{"num_hidden_layers": 8, "num_attention_heads": 4, "norm_place": "pre", "attn_scale": 0.0884, "init_std_qkv": 0.0159, "init_std_o": 0.00398, "init_std_down": 0.00398, "learning_rate": 0.0106, "beta1": 0.95, "lr_head": 0.00626, "doc_mask": true, "train_tokens": 906800000}
Each number is 128 + 24 x the weight over its row's rms, rounded and kept within 0 to 255. Layers, rows and columns count from 0. Numbers have three digits each. The size before them is the row's rms in percent of the matrix's.

# layer 4 attention query, 512x512, rms 0.0953, rows 72-127,199-255, columns 384-447
098:163096102148135116149121134114164120128162138119140160096121093080156089098147109157172148104136143130106145154138139113143084111106167071133150112099132127146114115139116149150091134172149199
095:096104122152172143108072152139085137121113116138156118131120142105128109073143151113125157099137117092152135109127109110148136110176084125117110142163100113172126124120187133101137145106116076
090:140087178139114114113174138117112092166133182129123118120135145167152139112131128135125096119125116141142092158170129090163156114110086117123142118085137097083159130094135158159165127148154134
087:102156102122134128077133121126140164122154125101143120119099113148088157134123163127108097177136127164090122117136114120149143161134147168133125171139155124141133135128162144157120142088162150
085:120105132142137138146135131114116132116085116102117123147126169137101077141185134121152210143110150115151138130123150093078135126123138088076076115118101098176151124095122118143137082096184121
084:127156121088147121057146138095126113110123156176120102162086117143082139156144140118131084111119141138099140140159133146106173127150137126133110159141132108147119155139152073125122142121178110
090:143156139117136144153165122093149085131180074074094112119138108141092080149123139112134132111094126115134133133106109124153142122100124132150156154108154118140072155127128111167105150128122106
093:087102107125151124153146157150122145118113124150119079156064100084110137147144121170145094091132096097089125137106162158153116158109124154134165145091129117093146133089106097129085087149119124
088:151138147114136137095115142101103156139147107149129133129095121095114072125109116163099155151129131112179176138144076118163096081132122136118123115109142131137114097131118109129126119136129134
092:100179149125111151149121143105107125161150122120113121119136146181086109135144095110135085128133081102153167160105111124160111117112150109126171169120098126145145155105133074145120130114136136
094:112079112126141140168118096141111134158154105126169152129117122163142153143174158115133148147133117127105130122151130151126115125135146123094095183113121102157171128114138154157175111120102091
092:137095115141136114174131128105153122096141115082113156163093060104103125141073148155177185121106166098145120111095151120113126131107181093093106174109159116100093148106117139150116103124169123
084:119144094114108135152147145111141125135138110118031137112151149112139081097147138158103104089120103092111111131109141115126137141114128122146152165102133166137133212155157150108112157111140166
089:097140130087143096184148104163097123076158084107097150135111116134136087129166105102082133102150111117163117126181135100095101104131122118106112098151094124155145103099126107148110136121130078
093:104151129153095098127130139172132122137096126136139130093109144118147117087166148116125107109132110145165142125117110117118074168101099091140142125165097113140118139146111113140120145193160078
089:101170122073101112143158153137092152143138112129096144163168140143149133098161101105114194093155121226126107199088126143123087147160118159130101127091072152104140112143139122049114158127132103
086:084085116097103169146142139129105091140126166147087120123100107108097102135139126152167146099123137074105143101152102137130138143135143113116166168116135145130087104117121141131153159156132134
091:132139117141140092123166133136142129134171113158148199120128135151132125132114121127196093151161168184147127141089152151127137137127142109150097126172153165120124129112159126141091128124107100
101:160128101130170133133174147095127115133145176172106154148130141141115099078135105146135141146104125120152132154159159114116133102122111140152144099116102109123152158126147142093099134109141157
094:140149120182143142142153131152097145150172116151097140114115093151138114115130129120103139159109125131142092153131102121140131154162160083137127154113127120130145119165117132171093132153094164
095:135125194125114133112136096120138133146148169119111122074092137085063195162142134104144136152147189161130144129087150126154164091105095164104122132127136125146122121136126131093142133125116098
090:126157138129166094192149160103106107151136121115129067120132097158144126157095150114121129158088160134115106111156135136146140145100143106157096121116143126139157122126138147127113102066152158
095:164140135125125118122143103085108145103136135106119129086112121129141142121137122148143153138123103109171100129109163132081137101119141154126106103139126121155136122115134112119158148115131135
093:130106086074134133123105167099102146122113130098129117137110143107141141124151131137151166124138132135151118101102103170135128125108130108192160149149136129111175113129131179109160131077197100
099:095127130133178140152139101123130130157140121147164080127121083115169108112103067137109107153128126136129162156106112135169137144114173183129133100165137117110144172152116124141130145111130134
098:096149154101115122105114139123122077136076120142112144069155165080127133092140094103109189114074142147152104144124131157106139139143060126115117064135118110151142113141129141111112111121140105
092:177096135134123088104148122152138156168145064122125160148085144127166106133145126108125132128137164113109143135088108098152135122103117110149119117117164147131095142124153141146163156103092160
100:130146144177097140166136111104136081128153106120121161146114164145115101140134160124145127192129137109146146163092074179152147146104126136167155115052137151122119142154120117158133158104144108
093:127137119121112121140143124154136118112163160194110112169099123111110119108104170114141165111156099153113137111135166128150091128129092151129132198120167134080166139117127131116127134150147127
091:126133137130122113110129082108090153114144105140110117148146103157163098159110141142151138158121137118161140157112125122160095109113143097115108176121158119095150111127143140083075165082078184
091:127168147081142116129115144140123150136143127139127160137139085105146189102119120097098137128114113156114085152111121148130106140169158133113102107105091159142160137105151160123115109103151143
098:166117132116100158104113122118088076116111104096147123123141136154141102141091097108163151154120121160113092171105128147153123107139143099153129133123103088104066170126136093116113114128138132
087:092125095143108125170139120143154173123208131109146103153106104148125134164075138131155137111134190146132134148161134129122108151105104133154150108076188147124159158143130098124111112077107118
093:112178152128143140127167131111115109134095114129137115138111122107126101154133101158118134123136140092140141156137146112084130104124113149146148122100084164142121084160124128115136162119127158
094:145135121143124139128136112139134165160135114134120102135178141124098121145139139110125112128165115113103137116140149114075138172074136167123179201116105124139135136157109163099159153128122106
094:105063111143107139141144157128138128154139187117120119074139076122159140116085108136125117122142137145151144162158117111143168131107098114117110142110129131126136121120115102104131132121163120
091:119137127112148151171073116130120115162155119100118134090113144092112141150138129115096143100102161152127147089099117118140139128139112122134098103064138144144101110146073140148133117147107146
098:136064127113131143152103098144148110113129079141103157141113108122150107121120144150132128092177103109172133129086155114114134145145104165108115110157181144103100159128120135112115111175150088
087:110129143106143107127143111150162139140138097134103144134126116112157129138097140140164127082112132119121139082119106130127153143107145173144148137163167124111126152107129137116116159129118131
097:125153137126143112123162089130166107106138184151160129130145113183134122064146123152147138148099152128111111139137102107081096118137128081149112088113111103143162113111152151111122132115096129
094:151138107138127112155171112138138121133140165109123059086121122128158132165142088154142119139148121132140105117105116121140119142139115171152150091117075126123111178120122151112139108126150096
101:139159118168124077088144129140128079130089131107124151144166126121131125137135125093116170143141150129137138157101132164136157144112075104170141151108120150147120102162155134124175146114105104
099:141111090118159092176140092110113123153125133164155111127121118133185147099174129138132109119133139096136093125133149199162143134180121099104128127113083161133098155107145161158073155145103115
103:101131111124169129154154189105140115098145124085117126170119122153099149141118148135145159123168084162119135166118098123119132132134161136137149107113142089127096145120116171118095096091160105
091:104120116135126160169132114121154112076142142113124140127093089142124140143105136125131111132136127117131116138148121141157106137118112116153095106142128101118119175110123143144128134144134125
094:103105156141122143111145089086107118117141117099133118141096146157104081141130110150131122153171157113142096178130097109112130085145105151108183158099056115100125142136097161094128164160151158
089:186100147115138160087153098118121130137122131150080129110095140168122123127153112156122132108112111130124115151077082102140129139126127164107161173115086097142075113137105125119105134099119131
097:093120105066113118143163142119146051087149113110158131124114174138121112138148155093123120139151148110146134122135070140150113128098090079143124110136160099119115133151164077146108118160124092
094:109127096109133127114144103147121146110112103160160105127126145069155085131126096176149157124128154117121122090109094104104097127120147116137125118100160130120117070098134113130139174135154146
098:152134145114166135111198134083173129129156106136085134133139142132164098159121189125132123140119141139113137138130118103116138156150094130120132157150136092150117142119147144154133103084119144
088:140133116120168168143158113117162114159119145178126129121127113092168135137165105137128110105131127165119124134145102135129127076125118135176129078183132089044110121138114096147080088132147145
089:116135132127119170119135122116173110133129160133143119135127123132124105129111140105090134131134083146115119142115102132136152185152119153132121113136074117084168127156147137094119155127146095
094:138158120103127124100152142171144114100157104126109116123190148141185092147134131123139126140158159150161135136115149111126136141114126108145140110166086101121107141126132140180117143166169113
092:130086121078137087147151170084159136102126135120117108131068122139126120142138129126140135141124133169157111142118035107108130081124128145127127104136159134147083173100127103118141110132154144
088:090096097074132089079118110159126132120177036159106072102153145151124147102128059141132129102119142119128084123163093115155128127150110121131092158143136120148134111111116111080120132142128178
090:132144129153125128125166125116152104132137104110170128156117136165129101170160152163104140152120144148127110116145120126136144107173117138129145110094113120166131132132117144087169165119137119
095:120139125143109144106090139110122100152154107118109140141167118139130121111137167101139119135108137136103124080133125110139126137094155151102080124111102134154097104124086159100182088122113145
096:117151135083153125131125127119133113132160136114113112110129108138118128100146126153139116184106132153104145113110083178128129142145197121092134164076090146158146081110102115136126145157157144
099:142126124161162129121097136123139157112121122147129120144176079151121155125111157094153139093179109131132090163098108123155160113124091142120124137135133121127133135122136151132130090073099148
088:128129129110165076136179109100116131123140164122133141103104097148142136097132136101140122131150121118082117175092095155123099101121103189096110161106146090100131138141116092112131137104161098
105:113166100137151142060099113116165104101132135138123135139110142149105149144079127161128151183128101091150078158137144132135127151147140116125138134135128139144130117138149106145150141138180132
096:146139132137111135175132145148136134146138129117151117097146111168120119167124120156161084102175136108111176175103151120099156127126135127125103140145097130093143142129112140130165164105105121
100:126148115098114107112145158148150125112062104142167122094132162123139141114141137127149101138153115138117121112161115112159133119142142138123131152124160123121117152136165101147154138118101116
089:139128140105135119076093142107106082160097148109133080113120154116144119151110140154080100110105150171098142108112197139161112133110145127109149111149094139087157102137163104128132128120127138
095:100093121154112082124151145101107120113122089113125080160089096137174137132096131146165114118165119081129123128169154138178105172130154137117150159127127138112111153121098146109116126163136138
096:113141110135142141126081106118147124156131111097123128126136134169121144131128181136103122162133175131120144097120114098092107151132123126128124096123113120127114074141155115133107150136157108
099:156090140133110135147145115157146160120129081162145135086160106127113125121104092158133146118120145139108132136195111148103140189130157111150121147094082167129193141123101141159109088111138149
093:138144083140162130097130103121136112126154142097150124094101091164108113101159139151137103153162144147103149095148133101130127146141137141109157163153110123092165102120125129142145098120135097
094:136084110156162156119124106179138156143128114132139145149147114164110129111101091139137116125140123104108134121146158138096129134152135153078107078143107120091123129113115100122112166133134097
093:117103118150102150139134075136109121163104156186164110098129128109149138124159166137109105102137088118120138167122115120125148130120122137188120142159133126100099131120098145107161095142120113
095:118159129116099119174136171145093125103116162116076144107128122114166160114104202099126153131157137129129124136154162133105131146154113116129156116138114147094149096144110177136119140116157097
105:134113131149143107158118095140143083129087133083141135110124140123164161101121166157130173118119149152110152132088113150127116107132130118147152131148116113118127093158134128161118161142136128
100:130108097121165104131137153103154139096167105115103116143131162152126148154151146116109171113102146108132153109166163125143096115117108138114159141102134179088102108134113134063128101091156153
095:072101082125144188132115143150121089146077109126106104136131145122122106146159112112120126131119114114107127139132146157125142094172144134139141138164169136109108138105170124123166161149140144
091:109100177125124137128158119147106128152150148100128123097110114177125138132119147110171118188127147135138115126097108152141128133095120097113125104147118074142153111122147107133116076095093122
094:101169140112126141119096167126096168109109141095122147179156127134117105156208107104129149129141110154106169121141145087108117116100144162124159105081124138113139151132131148131138144126096107
096:128154112125193106123132149123145107092143096140113188101086120103145132105137110158087142158122140147126109123143110084158096153160079138127126149107074106140128133137155162141149106120176164
092:127146088104085113135138123103134153167092142148108134157083117153129146118118164098133089116157124139153123121085139138137138136085148165122129133114128117123119161103131151138116135144128146
090:148168105142137112118138134143096095164144109144143151110098154121123102123140112138112130174151100108120146154129105123136099121109110137094097150139151167117118183129086112077158094087153088
090:113160113078135126075144135118103170116087191148099143076140130139133158140129113119125098193090158144135112151145146117133130114097103082162103145132079124121179137143088101110125120109094141
093:139154151135119116160131175091132125153114172164124147152125129107131167135150123135135109113154103142136159121096117094141111148140158099145161110151112152133143165096107147140139131082094143
093:147110157134112175081161114133116179187109140111115125148144136086143124148131125123148112116101095155117156131133097110159122125120171144107137157116069099135149142115143102094149138111126151
100:111095154125084113166121135101113111084157124145117158126147131117104155131167132129147134132129160111152128152130105105129147133128129110151099131121145118121136129148136127160089159145116125
095:141146138126125101130163143136128152154094119137158110124062136139143127142106175129127145114112124148118117151144092127138101159121087136158121141143143163103133100178074120104156141142086144
096:139109089111116161164113142100155102120107078141135154114120122147132123089157146158141173116126123139110127128150079169116198134106129129089150113100140138096152109095128131146138171127167168
097:138120109168149136175160123134121137129122144136119086113070148134098178121105142098147151132154089157086127091144091127094147128143090146141146164134080141131122119127154132139143161140114146
096:132143104157159137099142156140125139126158157136141142094118105124134140161158127105117103143106133135131150138120124080112092135081133126133128114153099126138146161059136092097113158144130123
104:170141122140091107127154141113122159121115113169153119147075120102069125119114115113101132122121122120115087145123150163137114121138126100142132144141155137123109091128127156142124135081122167
100:129134144104152099178121130165111146050116113148115147151094135115160121131103122112136149148194158120153143158123166125092084070169124163138125129117096138139131129121081142107143154122111091
088:090128122149068177127151113114119126155123153104161133168080128122129123116086148163178109134119130119116132158164125163167137137128104151099104101117126110138141129134133141153084129103104101
097:143105097162128144160164136138127138125124180140125126139129146097079144147163138180146182127148147176079114121150072112118176111112148123130168141137132144148117170171167143130145142133133128
093:122118131114055120153157143089152136128171158186137085113122127107096112107138155163149203161098157087119147140150099091147150133120112134128120140142138134139133131139151104072152115109146107
098:138138119115127147101095147161130142133110164131103098150117119093150124105100120085091101089167097119176112175137110099141104162104101148127126214126095145090119119160151135131106117098175114
101:165161112105137139123128125115134129142110100128093141156129110141110127159121178113170109094093106166130100103104094129132142111141096090180172122192140109108105088148068158121136073126126131
103:096147152131150107157076130126145197128150089127139144075117106117151167142084103130079087117168125121070132135126158134134085169117096151111121144123155133134153130108109175117159122091151154
094:135130111102138091117144109115103097158173139088101109117135133071138113154105126107130093124099158155122132097133104135115141119131177164130111107119086112160136132108122135074158196120133116
097:123107135150119135119175120125130135136143183114111102131116154162120147137092147160127115187122156137109128146118163126125099088129105121119136067115106122095155164105085124118137098125062126
097:112145124181122167124112131188096177117138116111115114099160144133113144146169125132089139106121108108141151128091097110109130083114129136132128119113121154111142105102093133108165123152112107
094:099122099124112179074117143121134109148143182108119147155130138094063111159136150145149143122142111116112094141096103162097159102151126130121157134147140112131101127170129104122095157115126149
095:102107136114149133167136149123113082116154155079087100115110156163094162130143111098114142097152117118130088100084158157138171105129117110153171098115097156127112077144120096188108167094098118
096:153124115143157109165118149127120149137146091109157109164153131122113122116139148098158123123108109134101115161113143116114103165110089160120169149139147132157097100094127169094129100122143151
096:124105156171112083167092078146134119130116077124123103124109123128163135107106093120127144107116155167133125158130147140119107122146135114129122108142143122139109148139117187112115134157133133
100:144136121130099153072149096105097168091120126108118098151105099154095132122142104137123157102116147093107087122134103164117147120115135112088133169153127148053140122127126160138145173131093120
092:140179118127112076117096145103134127156107120129120161131141132148136129156132157152124118106126104146090136131066162132094151147128124134131113125151099148105130098144119167135132110143122103
090:093110128150071139109123185127145135125160116107123099114131113119139130172167147103128118076152132105145104143203160140135161132100126134107129112115152130102185170131163130156166144118109148
096:095134163141142141134143151157160111142126086125101099113145149111129072151147115156106159061160114144130117071152106162138161107139113127117107099149126175098128142144154110135116097147147167
100:125096099089152100123133130124129099123120155145155096104151173146132111128151127101156145116142150158130093116110128128149126131123081143114115105109080147124172101098171154154128141110119148
098:115166148125087092156153114124170121118170128171132136178095142127130147155135175160124106121099112159141135139089126100083144107122136128185115142120183074094124149137113131093112129148137133
095:075160120126117139076102134148136126156140095127131117157151120118098151157150111083112136143107138187171154185162189093102108120126113142147142171139127125075143135107101120129121137191149139
094:135140108122118078116132167142099158113145084142149109130122102134139178099127118150113148186138155119157159119181166135115117101175132152168128131074139135096178119147168109163144149106123194
093:138148137104099111135098151107121123131077158104120106159101132104136130178146088089140123141146098144134118143091125133120156141141162119105126121092128137113170078130073143140160132114164142
094:118164136125149127105161110108145110111125114151088106137104142143139089151138127131136167166133176133131121111120089165140110102097125164135144148145085125080150125105149152073086132122143108
097:178136126099144134120157111154100136144141143137097103147140098131143147148138164121099115135086149149156116130158088121163141152112105132149120133132119130125146143110122137138096078089083155
# layer 4 attention key, 256x512, rms 0.105, rows 71-127, columns 384-447
092:123102155131079136160120188141088094118121129137120077084172124138082082105168110139099136147110148124142123156153151136148094082092145112145136150100098171171115155106087149111126172132170120
092:140117111110147153145108146156146141128096112170117113141075124122101143125118115139137100087128164104125165184083144092140118118142139148151150092114167158100119154119110093090126141118132101
093:148157133120139153140100093129095101130105147165157097133180114105047111102151115136112097128146107125143109074132131149100155132136166112146130123136087131134111126107158170093107136135105148
087:108120110148160155133110113156125120133111138095096133138142149158087127076167156131137130121116113145121163100100101145107123096136118099099086098146128158159193111106125118107115142159099146
091:115128124091087110151130132143083106134130098160127164148113140108112111117148136128126136110182127151143136165124135121138116160143119133112095107106125169129157163095136115120135130158157149
092:112115093149112126125146120107110123087128156146159131101103134112083076088180157098161072096143124158122145153099114139093168096142137143084116176153124147130146144162141158130156135116144120
095:187100085171108111113141147191133132138164113141105131145185207163120075142110144115092107176085131109117148101116115118147072136158131124123137146121119127149122115121132113148103146117138153
101:102129139118112119140169145113154119157130156141123106139137118101127127143106105120152078152142127144101125150092129146119121143145118095105117112162113112144170125094140100154138092113093123
086:106123104125117105111177102156117096114133145146141176139118138127168100100141125160126138099105144149130124092152102151083122128124114131137111135125116159122111115146162127130175147105125143
094:132104158139116155137159075123110147117119142137115087143112140123130157122098134168083110115109089126109121107108097154159163120126112128135134158142142094122092146143144162139127127100068119
094:127127091124199170123119154104117115113124129087180116173132144103136175156156130140142128140126164126151150138092146078111115111115132135141143099116120116140133172106101123181156161120178137
095:136117134091118136129131099129099101139130161167117153147128142094116135123142157100136087118117064115174097096100082145103117145194123145131126116120154123152119144151155102089126157166129113
092:129120100139117081108127143139122131190156147138135173088131142161151090126147102134116080115118141137142157167153168137102119170132108111113110129133114156161114145139160124137141173133112148
085:153116128111094108133126128107109095151097120128161131138112108149117137143128119114149138153145164155071103093063092136115138129164120150097158114193134113094139116111131141171097147155122151
091:124073135127143088132182118105106152164096161101149142136123169087113134118086107137150147132110137130111129173117121145135086136129146118137133119125173148163138117121127113146120089146140157
089:157128119139140104084122126148156078122112142149098182136112098131106098135104106098112161128109109106066126125128094145118079116127171150109104162128121155126096120111121129150139144122176115
092:137104167174156167116129143102138101131126057103152187104085146150139132119110108115137101130112159129110128116105162141143114101119154110137147155112139152136162142137100112121155098127141139
089:156163123100100101127095128177093105138141103148116102150123108155146093140119101108124143137117130200130150143120140096045114150147138113137112133120126110165160103109115092130149082136118134
088:105174124130122102134107130181121121107118150149129116121141166149151135135175103133132065084130133121108137177171144121154100152116144149091118121115088114113160155117145131149167147117169147
088:091117099118083152131156108134091138130128144167129145098118114174148111133148170072108132103114131161117146134167133112145134132125128140126139150146189097134104152106100134133107156115125180
094:157148126096103114114118122190166087163127137119106109161145113154128131137157154104152089149159106173122140098113076140114120097136112153121110124125115105135099149132144111095120112179092100
090:098160169142124130129125128104100142152121122154135163112156144124151106144135138060146167140149121133094091135156118144136109163108124198118125172130092164132141096112108121148140093114096100
090:128105109113078146156142106153141179164140133127109136146167117129100128165136134099157167067119154120127120131102093158126152133130120089095119132136146124152173139130114126160121131135149116
091:117083113123128119142117127119165105185137138131161133138080159125099123128133136149158109121150143171127182107126097104128095155116113130109131153119155109126134098142138116140147090125092100
087:159138170135118119117127150088127117144108154127144131111105131128130119105113184142111115109090116108137199109159108117160133174129159113117126131150179141138140081131127093102096107147128117
089:129080156117093117166150129140138151130154108143116123171131138154121133086127135093142145162148146168105121122107134163140143120168115137136129133108142097109110127116154104114145139111100130
091:140168096177165144127164150095166140107104150105163169136116107129119136133137135162127128092168151140118117122146157088133126175178131185147153142131149087150098091138141170157146113153151143
089:122120136135099123135141093135142137130148111103137101151088121151107163164127190149145101137151092147060114094127136128176149139140157148167111136124148106119146147130178109097139099126127073
091:108094149099073152140088139148137153158136109114114068103129123119092129156135131126104116132118118125154105126116124061143121080148135104132112157142101167159093134129139091136100141108111136
089:124150156142145139146123129067155171135116137093177130134134102109133087133153135162108089175121125087117169176107136177120087151073142132111122099130124152172078130127106153160171129150149113
087:121144180130182118122144129076141105127102093134094130143187115144084110106124129129133123115164137125131108123107096144142129123122133101113115127116117063134114142163110115126121126138147163
092:121107092193141100191139154073142124134118152157106119111092150133137131132134099131160106152166095152088133102094126127117161115131093113118101110144142111112109157168165078121150106119142124
091:080118136124108136139131180097109146113099117130120168139119137081129107126126075134096135071098143133120142098178123102137134119101108148153119112169146143161152132134078102115142170113086159
087:123181125141088119120114095138153108134128086134121147187072178067135150121155140136130148098165115098067128140122129128153138117156076151115133159164110141163128096145129124124136190155069101
091:142094106146116064109128151147098127079153146186125080113128102129131143107124113124115146135096115145155094119090132138181105067142112157084148160088172137111125118114146134138124083102152090
089:134129136142169143115101145148074139122161131161166105155120111122124127124113075099130125135154144138139115150095121151141124124083152064147149141131097093077145132137171168123143101140119170
088:097153112085123096109117136111121135117141086092139165113101127116165160110152142111105124100124133103173114119136116178114123077151119150185117088144135118096105185137113127110154127120154168
089:141158143114105117140103135121090109120109123102158139074100154126108083139125143123157113189161104177112132147161139163143148160105107122139064144158120136133144123136201098158141119070133107
094:177138141123073113089158113096148141080118135134107154143139110137146129118112143160140164154111150146117132136202102132121177125133135126123117140156109112116084076168096151100099118102129151
084:114092122119073116180114137110105152124134113146101147135113095131151114149134149153147148108140135152137110145150152130156112110137091122116126126104124144136145107104085127141144132110125140
090:125152154137093122115113105120139133109145142108118133130108115147100107129183175046170153134145140093145152143153141124124113117086140135105101100120147120149130124101132145108127124136137088
089:128127113087141152110138142082122118098098199109126165146119144109177134107094149116134136116131111110125122105161127122137086102129174110129102099124121120144133145132099157122148140124115134
090:124148126128131109155116097094133161127196107129126100117101140142114174150140182130147111092102145118108120133138138140142094100111183166101147076106109132149110106099130125116148132154160074
090:112110131135134136116125126135132135117084111104137131191147120117162133165119087115112132113130148130140135104126149124144101137123142087130092120128153144101113128101127097110148139143122162
092:089181149105096100144138135117178135125170134174149097109109139150182123106162137112098110134100150085132154101123172107099121145134105077143123108127138164129077101156121118150134083121152145
088:128129126146137144105122205105134137132131111131157164159154119140131128123111125153121113109136104153126122076138130157094163154131097133108112136118130084115117126121137086173091104168135119
090:142141110117144125123118142103104170151112110134135115133129147137177114125110113139103179144092132130107130126097145126120134142104155108145093142128189146145124117085105100156134096144166133
086:126133115138142147190101113120098136113145103163132117133174133122121151130090116124129182169161110091177124149123157151130126144123130086135133107156163106157098176151122066153130164126101118
089:158127153112137121124130109108108134100138131137101136151168125116111112159113135179112127096102096141060119151190146141161145133140164092117134177089090135129146129124112109135163159117163089
089:136147124135079097137124135144116118087099121120117134118165116174105129091141152144133147176107132150151108170107140133137113116179136134143152141104101156162145167145098111149095106099149148
090:091147143129123110125150139124109188147141114139198122158126140140113131123108156131164150137156088120153141144073128086142113114106159098136111156081113107130099097156131103114137143135125149
083:159083117172124140083109104100128103133167150097129091124131149085159138061135132142188108183119122129117138113132123104129107136111172147089141127166144141110163126120092177108117122132133105
089:132118093125134115169186083131138103160131124072120094103114126118110117141122126144126072153136102115111097147187154141150150156192145104105147170124103159140116126158160121104125157115109143
089:109124166096100164122116106131154138153144148147157157134102097157119130113146135112136136139120124130103142181120094117141123097130118113154137130101119102142118157146154135143139139141159141
093:087126146129174146111119149133135137164121114171153118068136133135106117145141145138153136122113150112113162156138151111132095166099114104078166096165132095126117126128139083164120104160148133
091:129108123153176109144081125105135150160123066097156164146110103113137124104101133136132121123140093120125153112137145134114117149092137137129124116098125099143149132142089155138156111126154110
087:161114172131156120124100132133148100134124101122148098125107113140153124109135126101103120117107150103077131126132113165098106095136157095133113115132169142132146161134142132164111136099146100
# layer 4 attention value, 256x512, rms 0.149, rows 0-14, columns 384-447
092:110126120090144093133116103092133162110134140128111127103113138120163104128107170148161122112161140111152124092166107133143156124142111155151146142135131138146165146126174196140171135124113098
092:138095155129160099091133107149126114085141106129080153100160161125126159092141152133121142138101107128161144112150107151084108162136145137154106132114135090101168112095114120138121115141147067
092:129093137105131117103147104161171121151147122118099123061123129143172084117135155143100110115104139121128166140109152100143121149127127160130123152141103128120118124129167072095136161114170127
094:113131129103123117115160141114156090108158119106113146122111138129145137176123079093085123187140109138088100115131165135070140111135163122121119149082147121120134115158112142110125078106107096
089:110128069119114147105121139156138134134144117100121130094070146107161099124150106116150120098111150101163101110161141111100119137133175128131135133151089149083102128121116107136145121131123155
095:112158075138099086128133147129127149144142134096120127107133114169120080107142146093171117106210171102136106158121151115170167124144113131113132060150134169154138131107156102116134175070165117
091:144111143152148137134116157141121146147130159136073133121128106094097124103119135110153154149134129154140094091122168122123110123132120130107134155109138140119117105150132113135119105083111159
088:121078139167106168145097156190114110100081139112119141124201164100119129150106124145107089158167152150143160151175146142089141097155138113142123111135122130131173130104141126117181164133103140
098:082149086078146160156121101114173148141106141138117124124124172113136107142132159120138126135131148121146209094182131087114136137137159111097135123132094143174129133120144085120101154128148143
090:173132176140090100072126144138143120141133097096186139082104139164120120111105142117149169154139126125136091144123149044120116127118171071079096141123167113123133110141120127121104114157179160
091:120130091081063131177066119146136160118175148142119100116110129145121109148138106128158133109142161140133111111155147206141126117159129101105134161090123180125163098113112127124082120136135098
092:121114115108089105141130146093111093154106099160131134105147157133155129139156100162094129103107090142134150114143131178156145163155126160149136126122126110129115126127172117119132084145116071
093:115150166172115152116087174109143113157125119129149102121097123158142143126100130120131127134090107148154135104117145141132129138097166147110133129127129153118128080104149090143136108126115131
091:097107120088107106135117128127112149147147145132120111149121114091113109092170099099138112089135143104169133127091109111143103120147124114145100143133171140112141154122134152114103178103114159
098:111129148140128139114124110141142105093107132120111129136117119167128125120125126104153159088158137132132117128113128148122180166106123125121154132132125131133139155106103127142160127126158140
# layer 4 attention output (transposed), 512x512, rms 0.16, rows 0-14,128-141, columns 384-447
100:103143135135143122124096112144091127111099094190138131119132131076154142140172099110109107104123110120143126109120122167102134104134163145161125184130048114132159102163096117119147152175103118
093:138151171146110110121109140115136158088108095130141114133144118090113129142126137133136164127131121152140129091138169131108127136189146141121134114107130104149121099141128125129133117120136126
092:110067123094143144146120111125144099176127129111134101120137129152176138097138129119108118065149136148133132085132143102143140139136107135097136146132096076180135120122185118164133177148126118
089:110123137084153166093157147115145132122158120166143121175104119157121120139109129123099153101087109113145127135117151171142106152118118128158078168137162141134168130165139141104124108146099095
091:131132148185125123113142104181082127104121095125065127174149166156099106121148083117121092102145119157145144146128093125144082097110103142122158140153101128129160135109069126144118133170124104
096:117149091125176163145142104131131180134128139098136100150143160156111109134094155127127113133132124115130116139121114155134168101106103129145135091084080103135150075125132072129137122125087093
096:148123146108118127142108135149138139119151159121093130126134131137116182132117109127093116143096135178116197155100183130144088132113128129170089158101102194144149130105124074114131117157149097
095:164146130101173118134161176091139138135109151127140084175155074089116146121120104129119115119128099125128165167135137095130121107116134113165146135116094098123145137146107198144145115110110189
102:137151119169121085105102153174100177091099125161119096142153124126140164136136103125133118116122110141107079102152138149129154133130107144143117101162095157130146138174092104094118126136136123
093:159105178137119156108112118138105117120109095075173132149114137138100164156142161134183152154074120099129118122123110088153126105128146146112131143144059112140154111142109105119165113097141158
093:132130112118121138152096144075103188123126091143112140164141127156102087182148105154100114117140124112132158147145134120173103127113114118171167156132138138149124096108117139140124125166143104
088:114133154150140128105148104083112101127139147150152177111073119130124125164129116152121142137112129078147158109121133083169093111122152150105140127133118098110141094115095134137112096101114135
091:130167112143109095113116083147143144121102127107125113143101176119113107106138126119119104131138178147108160117131137132068092095134125133117119102130145123126155103116065094158143095153128095
088:156116119118138130108085132153141145165112142167147095137139124101089146113183097090120105133151137089145095091149139122151112144168197119107138136160120131081127127158081122126143132146126103
091:148140151113110117123107147144099110151122129101114119120149153173145128140105075076115103116082131120088148146122136123145183135126145118158158142109106086143133093111132121115134151122148085
095:140095137142143147134098130130138098110133123124097149155113129075118098150151135087172117112141144161121124074091089155120125130137164108049122121091171146132095155132142148103108121174153128
095:146118155121122095118097136137151165151078138086149102092110124097112188131128153125138142147125107128111148149132142137107116156161110124158129103107061105128144087124115148120116126119175177
100:129071119155146153124090120158103132135155138183077112157096125145095148109177150139103135097085123107129102123140130130118192104139123136135114153168138131142150116176162128146138114143141135
095:141105117138108099139167133081100104089133109144099143114120120148117138155147121147117145124089080119101114097151102149135148149128133123134139142168183102101122141118138160121118140129085129
093:161134049111156123144121121150105184123154098122101164112144161090156145119129162135142144101125133176141132137148140140120131113143102140148117130101139143108117125127122147127117129119138108
095:112115142107122166121105109134100144094169132144097126126142149149067159126111164112131108122097103128133067165095167105116119102135111113151101138129178126154148132089118161134137147096110147
093:113136151089149138118148118164173102144177113162115146146111137180121135123131134148123162134089115147143174162127099104109088138106130139131161111145131135117102110099142096148126118142178129
088:117113153170108075084169111148101146124150142122141140113133164169120143129132138122103157165065121146134120123117127145109134126155168086135136093095143143114122098112145096131098147124155141
101:116129117133169129163156106143131117108146136093149107160155138153093138076131109129126129126094133134162174160137091126132140112111098124163174140167100149136130135140125130105157128081135113
095:122130126112082115115106136116122131156149153131148139095104145099134145114112099092138149133178140172141112131169132139117063117145150160099102165143115133130169081122101148120145119166142075
095:132123140130118155133133093118101125111136168135120160089134121174092160147146171107118102167171136155131139119134108150145152134108160074123115087118154150125175112131157129155090081140125129
095:083136120106148163107093114153123128143113074119129134077162125133134100106119064171139125120126117126145164157169130154121161160140140123107092152142087110115091101135148134133100079125144121
097:115185159140161141111126136116113132130152165074144109107132134160106113093089125106120120147154143088136115100112151147109105127124085125096112096149123170142142156152166125100185149110116123
098:138164131074113138109127094131123120130088170132124135175104133103125203123123152117143157139113124153170115144077094133108170139128134118136142130181170138107145134153117126110103116134119135